Each number is 500 + 40 x the weight over its row's rms, rounded and kept within 0 to 999. Layers, rows and columns count from 0. Numbers have three digits each. The size before them is the row's rms in percent of the matrix's.

# layer 4 MLP down (transposed), 1024x256, rms 0.149, rows 870-976, columns 192-255
105:512469472499501534564550483565580474521558471510483512489514486577521494444464504536536586496560562505470552453517488523472497432519587529472457455527476476442516486541527525404508533523439476
102:562447464489521512528462539459515516529504480479480502557549417518514542516457501493563528481514528543427434512415469492508503477559486568547573546530505433464552511469533509545515477493530460
093:400486516509540534491449537478498378406558484517438434512489495638459500534466500627501522475516503493516497476568451526494551494516552548544509501532494480476488507499546475511472508500504503
107:484493403531478491489499456452434504509498489521574505516478533535467526420497417459403498533601532486513492457501543475478564483506464476561557553508485549485462446513570529538525512477492432
084:499481516433497479574496613446512498518465516491528477499514555433509407493530531425402491498509524402459514517569458526522482496495454538436491524476568520522528469430562472535543438476478446
096:468498474430477453487477429522491541578482503483495495483493465508446526537487486446464507434531453482498500490482463484429513443470507524468508458457494522427509499497495497504468532496507551
107:501467538552499472528458455520486527526523584488566448443487551541506489471424375523497456499432477465524553522495516491495429537523517464429492471585525450469443541519538485559512528424522451
096:461497465497513498581467443467471544474569516503526488354513482528466499489527468500477614435497490435471449534550590512537465520467476470453431482512507522473472534489435529530532502496544486
096:433497413518493520547499433473506456539480412428489438513564544503471427512464473504475548474401556434529557502524552573480489482536526521426503477495540468466547499501498458505526459476486477
097:489426551541485493502473516488513493469563513596560479477433507517490516542529431473542483449513477562550502466545535445517504529509521486469439454495505499492511471519491557464476473489522496
107:588445522546527529495451507413554529485551547471498563457455435447405463496489476479432483537503491549481521516508478434565449480479497528539529484483485488485467477514472513530555453510470537
099:522489523538459574507535447500546437498495507505475543491540533463495473500514515470538427510554482526494486470456502499416526511563487452428529490555539504411543533411429477448548488493491501
103:538524457485511525465486494532488570482545531529430501493494496558500584486497532454430551432512564498541593490508518460495616440498479461496562526494514509451538506539562511549496547474473511
092:501494499564518530565470545521534526473471563491538523477530513511447476506436493478510464470544479550467499440468447437484602612538537528471466490520468460544519457497482462505570521511474464
103:474502469557468473514509444487484509449526551535494570464511513448457517612516496538484494479532464511531497535451482401549536514431443567494596550503451506496499491450478500523495491585521555
082:461471478472492452494475449550494488454560444515534514460536495586509463523567551480571520519497526589476429518503507554540525495551490573464470498528537513529426513473426531585457517518461570
088:543471571492435484499468456462464532493462442527547542515524472550515551487583404460581442418521455471464459459463462512507521515527541512497486458524470456458478479484497545541464490508559508
097:505543517498413563527565460469559531497435510550477566499453533466494476568494454488580512488520540442443518433470431501455501494483526498518420385518468515458495464490481481459483506471496444
100:518542485523437526417455500529472524497499511491462448473514487469488481472585470497433565433513461458502473467562484562498472513482501503513474487466478533594493482472557467485478499519470516
103:452554463513481530445470550512519531441475436554530512488533584496499509433519475494559441516556451465447538494536537449500443520501450561473518519530457530509493489559508422529502518462484533
101:476546563454549517588425477530484480528480512464534542454448561476501525473528500497541527497556449491535484504534542518530536530440480454457519445500501568511538503556534497541525438458520500
099:518468492468520441516447442468526506567546518529524488538478572517466493487438528474491519538455482452541465510512511474511472515478505519453461502484454550411487504412488526471540503485522444
104:503517419453503478456501460533463566552497543526537525563547428476463469527511500483493463465461521500429560479529571472473547487499468434413518553516470554479419544516559525519545515510444542
092:490456514532558543460545550463585530524513427586505512507505481549455553491517428507537522492637513540487478477500516502494482531432493494534488444465458516484522510514568537474509463483500521
105:504504490472539570536452521554529535456439453551586495484486466519457535438490489498381550496497423516511487456481434456461556451536520509483436472490498467493500571550533462522470442458604502
103:425514467506552551384530451475445494474533515532546490455469511480552557505543566573415520503434400458490478472491491493560457496501509544465561547530551535486532454479545605547473474507518517
095:451504549485488526579504470535602492524517553517501439546532454497574491495471493437539411497501542445522479439542579440448461412570505493525466490426528495547468497495548495476488450498493490
090:439533510475471469576510553539520538566465526513583513521493512496464522537527445473478475501481534434589531448501538440537429487570467471495441566462495442574497545455576502526495474504470511
097:486504513506448429520474559517530494577514519535439516450497526493482514587507519470545479550491535439505495561495512501491556510494511507507466465505492573517535509563457505515500543579599537
093:507531506467468460499536440472480543539541536506503529472534526459484496495506457554515485564590529448428425483581479473499531530534524501465515494513455502497535557519484545488482486511530459
102:513465530489515507551510429469515469528511505532440505513507512493519438576474483518476537532384491514476565461490467462474475436522487477507504425448564438485547501461563466499503566474522436
100:475551517510457515522542555566519432469516527459473475435521456461524540505466455530445544486472430486597503540512449477499485466538515545519441453453538567537515447465551490482477471444550519
097:493470479532464493504428463542497508520489512517491426464506497474503485477545462545464525534505598489571478488479514524488438441472522511512586512477533482535504598504448540477483445554489530
108:505437610432441503489450514503391511405530535497520530489476474574523511525627541544549516525448542464534504528466503447517507530544506506485522463587457507523484527523508513451518528517551515
109:483549404434459575384472502478542461452489509477544481590531506486512519490437433501466500520520520499419484475484481544516494515512490479517521505480522505426448579500462459373465496474547474
091:597441492587530496458500481435565531545566540485533501519530485501481500538462520498488439456461513582530527508535452508553520466570531415511565432452519532545498497518528496510509593498475515
099:556485539507573513529474515519451467531460511517510541505469543510504484472533481574519486532492474409438453415550419535431437504476501611519495482534452463478487472490490567495500528539493520
105:530558543496445498516438435455456562513466486548403480547454482503624483525549450556585555450501506597483558488520492518476506439438491527552461474454497540459478520471564460585462581533543588
095:534459506500495554504483546514511501494527550556486501471538532526471519433463443482546443502522487522460482468520521572589490556549542506528520449482382543546472546426485512491464437517432518
110:438486483528451482500442503495498483536438489516515477535555496509530515503472534531458541564530547499540444538521521490453485449521533564550500537535546458466396499502459475490482512473520465
096:513494530585541468522463534496473455498511508520551519501537589485463485509528509460466473499575477556521492432464485506547522503420524468490533516470483519493466586485452507569528467501473394
105:463519545432512473507499441598489493543483427479522483487586504421523503496558485436468575571491480521563529526485498474479528506544506515500452563514480481516414508521523462443480426497484517
109:463458465554502466494485469506456555477490472506511504511449499381587444496440528519497510558527460516517529511526613446484474482565451539511524495479448481512536489556468530547514522523544486
095:567583567572465410551482466434413534441475421443438492459437506572513498459529449502522534431478491539546490473442527469521494468439507544505443442505512486469530555513472582538584493518544471
096:605438541483545460497493527454459537499505477536468525590468566520460475507517581477492430466536520493531491519500501507504557499483496502557525466478499476512542525486421517435487468559454571
111:515549451433509551536455439538575518498552470562515529439485424472444476517528556507489504477505480462476430598477467488496506424549451495533560462534477542482469487487537522446546514439526422
101:540539434537520567449471507504489557538577495541488523478519537545490501556522507575560500517467422541481525483526485564473474487489479522464493507517449558456507537502490508499527495542465514
111:500527440428505473483545489488506572472518490487519460509534523507475559458493468526527461478564528549500494492514520569525521591579515516499542543493495516466489528473444481544469518524480452
101:483530588471520502505564490472585491530520518508504578523569530485545525477459507510521561519468514498474547493508490501495537505520438562550525525422474455469463610488517490507513462500492511
098:569375463469531495439441484436577495483490540548490559515627552506515502452500450526478442494459468533533467502490581491496512464513429503409515465487441534482552479495608474534467479567464550
105:557533550441384472634481501532491526477609494538534467467430491500484519514495468518514481542432510485462441478452457467536539471471529487439433524533501576526556525507453499567484511497519520
106:422551536504523448493547485518454458508425456486512441482470573549531548538471486477530453478515563457517468560457512545539567468507474440489493421505559510482505469534538497494553469562471511
105:488464542499527504405556476541527437512549489467479501498464505538608478463542494512499502479482517531494544539530516517433526487540506486507475501501552452495498427480483441518489486513511477
093:466496509542530516489516500437475481431543460553536526406567506521473465465485473457536521553505459528480392467490550459552535466513509470462606549490446556523513509489513549550495506468463438
098:542432508531462515439533545518549517515490525523527502515522451461563442529567559449468500543447474538448592488485539557502512489458512471491493529473516545454493526499504448484540570498478449
118:409464533538508506466469488420479440508466528494490484502456532465469438507516555549458487451484533569509528480526476510515458530469421495513539519484508561533529499498479514527475438501523512
106:487566426497510479461498507557523543518543447514495564517474393512504528525525540451492491524580517472477459580514413458454521443445459509460532454536525493507489470524473566490484512566509488
101:511542510493452504469467470512461514583520490446530544520562525483446475463511521569515546509442605472410488538542503548498519519472500413517556503504521522514504480472530498434531514464590495
093:434515579507457515526496517519524510553455473511595445551497516543492434452503504416657518558509491508506456506470480521514508570498538504460498490466480465468575512461552542481514442487443489
101:509540541484433459477441509569479499423501435553461501497407522520477495497543490558528504515529486549510494515434531532553476591506433447455491500533494503526450423418517481517529536446537543
094:514483546480440483515457529429503511509493552494497456474517518486538438464488501484463525446448537520454470481576517528519481472484511504520488492549497500530595526516499455530568483526551481
106:518519549452463539538500446440516442498475490592455538498502471494499517506516503558484460569523547531564521507512481537427481500541490498523546459572520445539489541497439570453574489458517392
094:488481483554518584425421470475475492508523557532539561536519514492573521473414513567472549479540513492515444508505594557519479531465504491516562470469541489444515461489575561506484498465541544
092:475546456446478536462480496534560574492512492497495489521490474481509471514539625468493482502489482497485609514475491529454528440530514526496471542590476412428455563559523469517518429523444451
093:581538535531510534557554500548550503517480456433545458526532499557445463550526474452517428534537511422521496480545491438488507475509464476551480521522446492473499486516514539565467620549463418
092:486496540513525515495463550531494428541455478508458522464472504574501468513512500461503520489473516500511497469519559494549426522417510463491499510501623405499530526471530492435510466472521616
102:455506451537493514527518521528501488494500445521543506486516550555524579548578490450539485416557480501468537424485466530533478509441496426507453530538499494509473555451539506503506451471483502
100:559470457501499382533402540534540484472526522467541573425491551576492522515504500452494570458519480564504456488489457533489536511446498574498427466436530484457474520516500493491550474487474480
097:531495509512469469508526544471482420474439485502520466534495493534517518485509605561545522476541552554526489598501503473508538580574499474468523523561469479473556495463523573485461483463485498
091:503432396542578470514588519514400462446523517464503488465497518543580506461563517458436549482491451526556486490455517557455505583532464505576512469506474482397467576464533486506478458477483500
105:454462491556483505428484530523513511483564561461509490462536533508506492517507500513527476582477556502482573464423487450501470519492452463490497490504493523587464537442508462535504510485491460
091:531486467545503540508460465507477498528463501551475599506472528450523451506515547464556463546536598509496501468483443516452471528514464564518590524541497518488541517481485432513566519520539470
088:540438562491547533489539524562472495511513548469468554525458515426579449524416571519536553520563472513477442487582476534487491502525496549511435522444461534474493507489461532522476560483443503
091:459535497440464506535526472542427508412560454541511478514490457463568488467573528464536480471503498491444464519485503461500486514506436485468512487498521471559504536533511479490482504547628534
088:432467486450449491470496547539518466495535426510460540444464479523521487521537559473522514473479514603535546411494489505458466562537513513513559456483524512471519545457459510521474496490462528
103:509511555515506476374538503539441541531544496511476465462525555465500484519489534537512501427534499483510520528536430424511403523504518523447529493526488538523486546603505533441487469435514507
089:548463532443494494482501453498513472535518502575478451508478495459512552525539460521498451533488535549444533508470471398557494497553553517544491518540442474503425513412475475485553598508530496
105:533528524549477573504503477480453521495549489505539551458586556463574495492409460438510427482538511505550552516549587520428454563520480539472463542466517476457478489513486417423563539511438510
098:507514486446462558523430514506481513462396454583410532582529535474545440508479475495526490492493492470495460506482490523438467554447486476577516516538544546522430463490516540555582529557534475
101:552536416506517456487494485564550553478543421514524546524469491514406491540504472533565446478470491480506541493537412534531551512507525581453490490473483495505492586540487501490502463482456483
107:477470446404541512445478511512495468521492535421500534524506465470487559539513508540506523477496545543431465448627513542480538484487489531505493534552433515499478514519524507545537521559490445
094:527554537508487501570545511514515471483482480492512493501519460587445528487490418508518468518493535494492501521435476478511499517517432444511466560450458544522487447544487497502458470576482484
111:517525494448475494436495471511522521517535499507500548460577446463439509478467497566496474525468495500547427532507453537530521533534474556512525519548455466590530521479477473520484552461497519
101:485547456550502532527483486500547467550436471489532497494507503557535497573502566536512532459525522570539558466546517498523514408463550582468576479492539467438544461572509496501466533539481448
099:454511589472562527515504526536484540477502476455469468535546553524493478507475530527554442507470484535412517472437510556465506499484490522538502499560488509554468398500524436511448525525488541
099:454547515507468529492495484466516492466532490599456511476457482485539472532521537519515444449542545514589508441572486444575556461433509471454491444524523474447501564516440560551517543564477457
096:520476475555557500476470472472506612497505487548424579501577547574525567489515481532555543532532468488453462497467477514486560555498535445466494421492421464514477538530565509508415463467439471
103:491546493472558510512525492489489437416522495515446544570568486494499500494495532521461487452518594508503546433560479522414549514517462485462525460546591439489516484394551521520481497420489510
103:449486549423500447463480510481543530442491544496503524508481496482537488506485557573434507524469457464529509504540544505501420546542502493445459531493582506518546459479506474542511500498466578
109:471485442498559568499392498504484461426556544554433524452494462493460458399467502471475432586518522433538493533514511503486474493524493460428548452500502499561554455503479483570522422541546551
101:533552396425561521490524557494467461479508536526514539477537525536456503502499458518513524564490563485465492521481526472390464488478492581528478506521500518520486441533451516402487496475519457
100:583483494480491505446474476501460463455539559441483550489528484425518458417499567454489476491468475541545441440556564488472484501577510567511545529519459478484540457523517481564537517452456495
100:406474472517496467536502483530472493564497495512584488512490566490504471515585551512509448542522515420518538491530486459495476497423496595450524557425512465477454476483485536480518527519488473
105:565529484445527447456545540505466514505532609487495595552518507507588483454554470579464443516507472525482491514499594539490436514561501551522470452509468529513461440501486489514511494541510550
101:527514479527460444460482473579528567496446532552429527553451552566473558497454527464426569489501450471515503491538513535465518495465469600422455495533488506440506485572506481474430480495530475
092:474469450484461511458477493465518527543444443513482516542565494536504513487568609537504537524471467460512513447417553564451479503453488448441462494494510518534542503565445453461552470508543513
100:471507506511501428491515465457476472531468461567526495494597512460497519472481483483467518512524535507486538538497519561440468489505480594584531502428485549550450526470471505472486510510538519
099:502510445533566559485511506483519533442537485523452525481513434482506515504459479467424461497531508525549525527492489534529502488565517441462499524499510451519494527502467470473483478488508462
095:507495507517494412560495523469495476524520512451447459444580477516559529480500491521462469628557576518468601528477519426457517483530539468471486546481505548582491502511562476469610552492487484
096:484555520508452484468470533524547590489566455533460527544528487468626484494525481508469490614503508529505469474544530522480486499481483428506471589435553510491502524471414499510483462525475485
096:518522465511586502432459528592475509406509518484482504521471537461490530500494495488542405489526519485572500456505491472545547597513470469541524465520447569464556498442514560496542517527465505
108:499456502423431560491520482513479511502497519450533535504501524501516496453536458522501457515466519598543510612508482383444448526508518458493465537517442555558539531473551549500568519515531523
101:537485568497479481493499414452541498469464527482535540524511519533451469489528466555480538485489515577545508569519471475429484472506575542434525456553521518503560470586472457567499505455482432
096:458505515519444507494546470477522516528498588463535490574447476509445472537466485465486465502541545499500517517526491498503453536494466516496532474527516513533497539465405459478553437482512548
103:470482484490556554442490515512575532466499522504450462531516535612438459471477494458495614542594527454548533440513541487484490472459508518550461502462485449463481432536497463494494479449468556
095:510557472497518546480523487537497503502427503518524525443461462458539518492502594561526503558481535494517489454546530442450557404454605494521486493473574500482480473452485418513536494512481491
102:489473515475434500523551497552532509505493482493542489426550426497430508468501455492498518566479526451480478532462540503515505485503459460470549493506548508515499529506512491484544525479490485
# layer 4 MLP up, 1024x256, rms 0.162, rows 871-977, columns 192-255
104:569506546514594497492511532483465480453531482512536477473453551580507505527527552489489484480561464526493531555525477542562477515445490519505482515455443498513485527514580554489477475565524495
096:488530454426497485502483537542501533568509540536470425471493529462544547512501476470527544544481490423556507492429484505498499460461502477489461475557561522539528498468541574476429490569473478
108:510459506578535521514477424523450472465489529469476540410454578539491508548489455528559515469462552502482526544554445452515487506502539434451511472443507552473509539498549500529533457508498536
095:455454548515473454476471443558434468540523456547540532524488449540432531511471478582536528521549478455490453462465501509492508498500538452498518550458475523461511499497446553454480567532541575
094:500481514518551500468481518492452509511531534474429445498458514579476444524477572581487468526504543444494503571429421478526504563486486464517493403563450491483497580458554503504499549517491519
102:587473491519505505525484510467491554541550477499489499456463476521436514545539585538515450468536523487439449525591454479539497449477521525494565461457488583544513442480482451477415487531490479
093:523435505524431536447488580474517556424442460489444463509493412492481493499463587517515522479518460425526508469498518545503496431513493597438408512465570416583554520542470473497509489544495502
099:508446573404603474451519527512574445478459611486486539512509443537455570519547479486499535492487487469471528530471476563394530516444405594496456508526534444522528513482540528462486548494537481
097:524523515458577541459498496542482481481441487498459481509487521469541533494569531523502511456449579435461458508408538514504510507468501505496513445496460500577505535484497577531483565505470496
103:552495485564476570485484525460520579544505609509479513460465445499519547540516504443507547461515456508511504464477462514542540491409443391582458436503507479496489473425424460525566445506541532
100:467490536486514481558540448549479472512474499503505502557437454483528473478531473471468535491483521510572516499528511502452490532480432540486436489508448552548500477532499534459515535512498527
098:475538520490416527443553502489507594470427508509490426493459493554434485515550583484561551460510471376454481587582495572463536491477437487536506528495513494554522487477544520486467525534513522
092:485519486464494449458497454493509453593569466473512489496495482513492559517475443552499479479462537524545442505443513578474438496477463473543441463435505484463568496548504464374486492529410505
103:467549530514514528500504522492513477509434533568532520577427489548536487499507505515491504516480527457476481553502605492562492477457490481496588510435468519522559479484519518522464565498548503
093:527551567544478491468531553493516490511562495560513487534541495514541589490520469508464466511513361453539496524466419492510485551479498471495504492483452495455510543492559462439546436484550508
091:496494500488456523498507473539450512527520471468474502529412487467433523433515518520466555411469516511610436478535523533564481542500535482470561525467548469455468555501461521516478483501451538
097:502438506513597466532471549484482473501495500479566462465453508461535504454455504503505445519445439557538558479452476452541513536442535527504555536579539548577526551503469521486462413566446483
102:526425499438504522594575529575539473519501475476502535511475420546524456585481510462496506463495528471528494544460503427477523510473443509410491489585472515460449491522427456478491488513472448
101:562505497419466469495457522480493433568524516555511516462518487494467504534494474477512457458459486443552582452517543498536426518539503503515476501541498487493423502481468409469480486413466562
111:503506553527429529524540525487392503527480526501510543494522457479533481502543487442468476417447470528507464477495555464485492389484518538536484552550565552473487414497534482508448534512512503
097:419501515526484485496517520502502558527423501576440557496556499513490498403547473487537453502536579535436566462564529447526518480476542495492460487454505436578456514499544538490507543501455513
104:440497546532556502524590496495569529424438452534460497485458497525568522477444481533532441529535475515565492529470514493493476514510505510494502532474529483473467499494484497525494508467404467
093:507508516518496500503508597581489524417544542520513418430464514442509461575479501477455526600480435441512491526502489445476581530493457476452529503487586447566485494466451561515474529421489546
101:468546536502495470510484466478517445495497551476482469469472500506452476506474538510513436487446523494546506435514565481554492480479532452509475566520488509472517480500491511564483526469441471
106:551484456444555525468451536418553504496538480464463492474451545469474491604511476558437447525460570463462512483499486394534440535522516480504573448424433467485516444477474461496489438488508524
094:529512484503478518431505512504401544522480521412476496558457503493506559570472482539468551485553508534411543516478421521488490468435548505526467440526441489530485456498362546562512472529510569
093:535529538435466536448533597503475541476454525573481469450518482472498589553438545526511550511533475533446499472492479498507471502441461527548494498512535480411419540511557566511453512474512490
101:511508475464516511489532423459473440569473490440485501549530505622546535351521449471525490544528468505553456485472467435508515508518499462476557468491567419539437478409510490471487463494459408
097:497482579510508549494464482549433478468529548480504557528441493506560500465480490482523471459484492502525506551526472531506445473467460464452462486525555569426550509469529531470519467435552533
101:496492498574443548496431471482494512469443538514467507480492515531563464512533448461466446427519517469523520465568436480594439560510531524443438510493531444452457477511536539510519458541413502
096:536477462507599482492428473483514592550435570525475516522471578535501536464490441493501513456559463553491516495489575548468565514488462475480544443545531492486525442525446470532459457504526428
094:549492500518477514444517553494578495521486552570476513469582456498491511543468457495465530464484560490456460569482493575488565509575501576496496468495476571514435431511631509510485502528484512
103:512463517479495567506453577529482498493465453485433443436468490507444499535531526456550480472457513490465414461462462451562503499525586517458508503439483485482440550474531534501500543464488531
104:569516490409479539466481433487487551516513510538466420526493535459441528447441524458543509495513523557441498416425480516486524477480512480529483516499533566494517483484491558462467446489503532
095:463514540492471510446470488509477493461526435511547506472522504457473489480558470493485514491468493470518454500512546515379492505447488564418466569413496508485637479464412506485540423456505478
107:515496558497483552481494496553565505560456471479434487444472471531507457511490557520505445517508467453469485562483484503460591493551451530494407521460557598514561453526555510519473481510549522
100:504505429517529565543499561521519516570561494482509510493519530427550518495492475400466519553442532534500470516513508480507514484511448517482496491485533467509454507511543586429522494541568499
094:499490438524528547535524510495480505540549528487484502565471555516431485571484531433454543604519457555431540483588533475488512475484451572434554406503556530449513464523573388494516570467434496
109:455509518510533482531560502513529431562445494530511497487555462510508453530487522517523481575545507457508542440527554535460491466548446510511458449494488500481510470475538528483485470496616497
099:460530477474476511484527459471510531463492441487540475514517559450554481520440463451472506522501503447476515540478511438443462446540530534389541518527554493511484523458474506434497603488547534
103:446547543529494519522474476396475483456484540490485473520413484520469516505564533450490497514485404491497510389470515514512498508535470500518546490468502475546547500507486492521436475501509507
111:395534538439565472491476528512424528572444498536488500565410489477563465548552512487462541485516515520483527507572424510512500529545487483523445519534506497492510526538520543462603434529498503
094:519543515438564496492487569456534507439439502487491447524550482417577481579477505574503472529591511468462571517441539525547531537469531577502442490552529528488505473485475457462504509515520475
099:454525545461497472473546462505519523572445504467500502469473443527478569468539445502426533482428530505464519446493519531447474459463490540498447512489543458490488485547496472516476533554517380
106:565444546518483481472507530527475518498527508555481453523506480507482520471450497527480580541528524571569503419495463456504504473468488524511486507465483539534535452478481489504522489602548484
093:484458496502459455585515470494491476472498490533505506568489501444469501436537545440424488488510574472515520482441506501544568535469483501574493423573460499487392456497483474530485483539417472
107:570569459492530479521563478415497505404471566548551457548461497456513501501502506471464479502480474521445432490458499490492473494512530451591395519483558471508478515520478483487447574546480495
102:457502498490474518482488485506465472502414493477526468447446501518369514487546510501456488444439378532446489504499481450510467466457518479512517526562546576449498503505508440503467502494481412
096:506537463523483528523491488563500566523477530428542513486518495528466501441453509518513486573520462524516483471596500448521519560493483443452497538479538488526515457469472506582481447544393466
106:522467509448506577506503463492432508520491575482566458504483508497552465438548469492531509513525567492519500504529489437497539533474559496545439502513472498496495445509472576509540529501539444
110:452505479515477490563486515575471515541456536565472473453481502508462536545487496453542468523489478489478488488472460458432587549538400454462577484456478528514498403500552524529533543481466503
110:438467470494470549545460475541524551417483536543572526520454499539533517433533544424490475423465523534456491539466494454471541547552501465472508505529460509486470488543406595458519497499519476
096:502539418458503517516513407560487484498505462485424439496436472508457518458486535505493505502555523501476488518527504480516478477477473471510430532560471579524514533484515614494532526430476531
095:447488515489466570455447499501495569525486468585479514533434555461498543444551602493526471498500527483501448480459548443548468478473520449544463546533405518493548481545462483489544543520523522
111:546459498543507520463494486480469502429442590493531424562547540503580557511462541577465504505466425599569488543531478517530529478483514437499480502516473554529517435542484525517521490454532553
103:393484450446450575485477552460559505499526524528498481416466561568595464550510503548439528474488467520445511501531519505554476528499548442475547547532404544529520445535394473530494428477517485
101:511471553467461462487498503490459539558491473537490418521462525433542485547486497465575549514573473515528488499502524508518507529485493498475464492462412460477512549497490503519484494547546468
095:535445467456550489480468511575538492518567478499475584559491513433553528458462469563476488448434578486398550504487515516465465492478516475503510514512463631550443486525440529484534537465504539
103:469472548495505476465475546477422469587480515435510449504469458498517465463487497525463438591508584483463502536500501524442540488495524497477491451526437517534516560549446504445533457537497465
094:485531496533477568521595465496499480482519536516561585477490472441547433455496455522519452569569504451518453497495438505491419578448482486421561494473453413485448485506528502505471499513501461
106:528472500461511561479504466578460506481420527534472452566503563511520525472449423516478538469551524441431416490479475517525490569519475517487523519517500520450517483505427467494500466515462511
096:553452492493433572541481586544508535482509476535422467469432486458448520477484497456457442431470490483539479576450471480508452490530518501517481499495484485488521499508515522510540492534401466
093:497576528561434484472592519537471583500431446453556483472442563465460520497470543437536556428499490551479486472427514482509545430553461475558459468457432459507515550568510484450479497556457496
095:473583592522416521465462413502471473463442465481475544511439460483515510493492476532497526477540496509488493484388466465531484513557476498538471499471529496509499525434471484456546481545501539
099:523443500463483499533525569513509536431574486442482496479487472487541521496494493518503508463568507499530448428501530467441510588474509470466518437460473486484476518422410500529443518537495496
104:455514413552613501489526482517527521459556512537489434469533466526492501488538486533494535496580401447482521513493506474481425543481461480441483489428438513498503509497473472645555562521522446
096:545479506526457537514540437459448526550511428522505475535469500487502450459458473502484495507507445453434508509440526504487471492541487470522555561560462476447468495455477528559537534485563536
099:491525435510538571556490439516540481510483467472561565465516497483420473445485545453461444460431492525503462538502481439467517469436469502419512445481507495476456560512476520683530510485466493
095:520527631434431572498444491550544521552537485514527499531502516477455438576447500526522513557533505481438511483533496496473565423433534521472492499524481492572545522509479508472474509543496426
100:531508544443503456524478413540479455577458533475517506580507498491415506460504584484448469566490559525394555554446476431549564507477481551511523462559467484459490539551480530476444490509484562
094:461479440583527523472564552550513408568551454384517475546528479468511482448488440508456550510506489535531477498464567473480486491484490518492482472495513504508486526515517523514528537514578497
089:557561497461459487513481490507557520505506518483529526511590457479417515499514497432498433499503501491416495529440522582536523551491516486496458556476503474421436459459423468513439482423539583
100:507524547501566533451542495417508472496428444447515491478510473579473546492486496543506495486429547443515517515498478521506491467541500530474520505461565462398530484500509503484509486426437487
090:542486475469493496475524551467512473456463537481554434474538520541455527518482484485551437490538509485450460484525464474457457473531495495462469516470477529508518541429452487488522513552511499
102:566477473481484566568460461446479550494500466556434527494452441502445468560511473461443477595511508518527449442483523478531492490572461470456507469402562493539446497537449572447567529469475473
091:446495475453506528470547530479535509459469495374509464538502494486508497452461530571554525469461503468559498560492546547466454468520457519496521422447556490500591491524450512547504494523441529
098:534485526523527546490512446474490547476540518397550452525479506543535480509537489552550545449568499554481421466526480502488469534410583493532524498440427491452540498504532478454475509564446480
099:515473520571443502471471422478592553466463488495564502474545542584519526450504524472499468497502508571555495571471495472524434555538511458477508488464478547432483507510486563530427494487587518
101:409559482379562496488518474469410502543458491477497517510457464498502514555511539501433634522531468530522456496491591543518454509513547519469442475503460513522510470494539533499489543508504475
104:537572455520440519477534468518520488484540531463472538462543492476490522488450396462485540427452495491505445456501466539569530505498482508487468555484471469528566557525477566517471539525508486
097:491478489528514538409510493507550497491517516586525516565480532466521449526474580495456488463523520496569539489529532441537486525502588533511504424509488461495450626528466491520505503524523516
114:475530494495532613463480530543444493456486488485511526536509504528586430502542570483496489564535484476529522519487597426491453484550442443415460505413472532503507514412547434420476528467409534
091:462472500504451514468472463436516490575472488552590454504477469458532529488477520486539459606468485444565513526484461545475533453468533530504487440609503492536542559546495516565471458489441500
096:486512432506508468452585465519518541443544502520485496468462469506528472493472502457448577459512480470486520480478470401513545434515501524415505563514435535451596533448502477494573515491503492
095:548491470504413481459574509542546510435466528534540501554477597501545547521592508579502487511459519541471530592471484509568408550494472504414423557453479501495502551473549572492495485514455535
095:555583478495489468488501572534458491536530534432459415452476519516508496442540446514430451470427526469489469442496483536499476537454464519537574509506503589492475467401403508460552547465529469
101:569488487518529537517539486535485538504509522477535416547488510514570531557499525555535541518475456487451496558475506495497484474474487514491477510497470536523499484562489444543509553556521465
104:498521506483497526481588495467504540537519523510512540500501445547571556483570520463493471527544578545429451467476553532451546444465398457481479536465438465540464503504497484526507485592434484
104:596450468585446517500542479396527486584458496632553456478508472512513427512502480502571553460484485501490564452493533505460480454521409518530500505543492562417505509460545471535489477487539468
101:534416514542527511440465527475509503493555588497444477473500459470572485438543556498479485470564525423546540539486520496553535490503490513499496558474497475504588517523498499503485536512500500
104:506474473552518508520552530543523504528455493495592480501515518483511496496483491432516479477495501473529555574478411469443530506469502466505544500549515558458460575441471520482524472541530470
096:543491543485474494537510532514491557513488448470526455535465422537490500442413499511498467506491435584475476536492530478485553508501537466530466536485444529500498478546500570532493520488548463
101:465424486442468542464495570578529457498479562539508486467506522538459581488467480439519554533474566524444407505499455516488493552501492507532467501441533519558469427478409567470478437541483460
104:444458450475425498496453505505458484503539438468499549466487491451473514509509472496441470570501532519485439495520503524486483469471411556529476497525554529463481518523445523483398513532588471
093:532523465516495553553503523520490518514538464469580550496394528456532543517488504536483536454561549471501526446515409539512458517498502538488497532495465421565486505477490555413460504476542567
102:529470476525529467506487516511504455487520570421560433527478566490527480512560487528567549489479467470571513508436490417492456532465456465444483464516506456443460447495533534549458542523536489
097:490433485512521425503511490473479563431472598563508523579540518532526465440494491493484528480524494508473415495463529397485534553519534500481500562445502551492488494531454578484531495502576486
101:471525485450507535535571464516467478498539514478466515577517474476501491442460545479553541443523507521499525534476512510463517449449526394557501524523443565528516514500451433480402443513545507
090:404472538445513472511568523468611439457434565464520577517484408553492500496461473492414510483546490568497432518505482497472480519511565580434502475539478461519470458467502553463478470545484503
100:592506499519461504496524528470526575513447536535515533488513431508555429515541542503543615478513544471465539470389511561515509447465509350444456461509537472497470446541513453475437526519532451
107:382462515474413550501437536475566488455476511520496433541437474464454569455499492482440545484527484474583462439506548535498503492531537520444507477508503436493498493444542441518457462556440475
097:529489507440521542514522494573513455518466536518507490497502510481541501515493449468480474521506475420458541465541454440536496549479494552542462478581537456527498558483527506485508387463458543
095:509537475427550491506498482456468536469531568449396517444538566481550546582462525564426544512469549548442494521468535513514490427481513443574450494452453508477416474495496499518436460550487526
103:526450499573553565494477458476422467469434542467517529537428483526496507441572510525501499487501467525494424529497473460452578587515520510499456555549491556587449535481499488569494499472496511
099:542459484548428494505518542540529448445524464546423503516500555525410458442575505421537577441480546488496506473489503488511503485535491425500483448546437521586436518537506481569474577500516439
101:533506536468449528434545565490532534486516485501427429520578475479541570565494516557470455448507501426474567493495484511531514453521513557575561527477552437575562468501506522438469589446480483
106:515518546499541498522533519561459462493500514529420528478475435484544463508504510535371463483553445492429485477549476411523447512499496429460503471481498512453575512460458500441504512597499498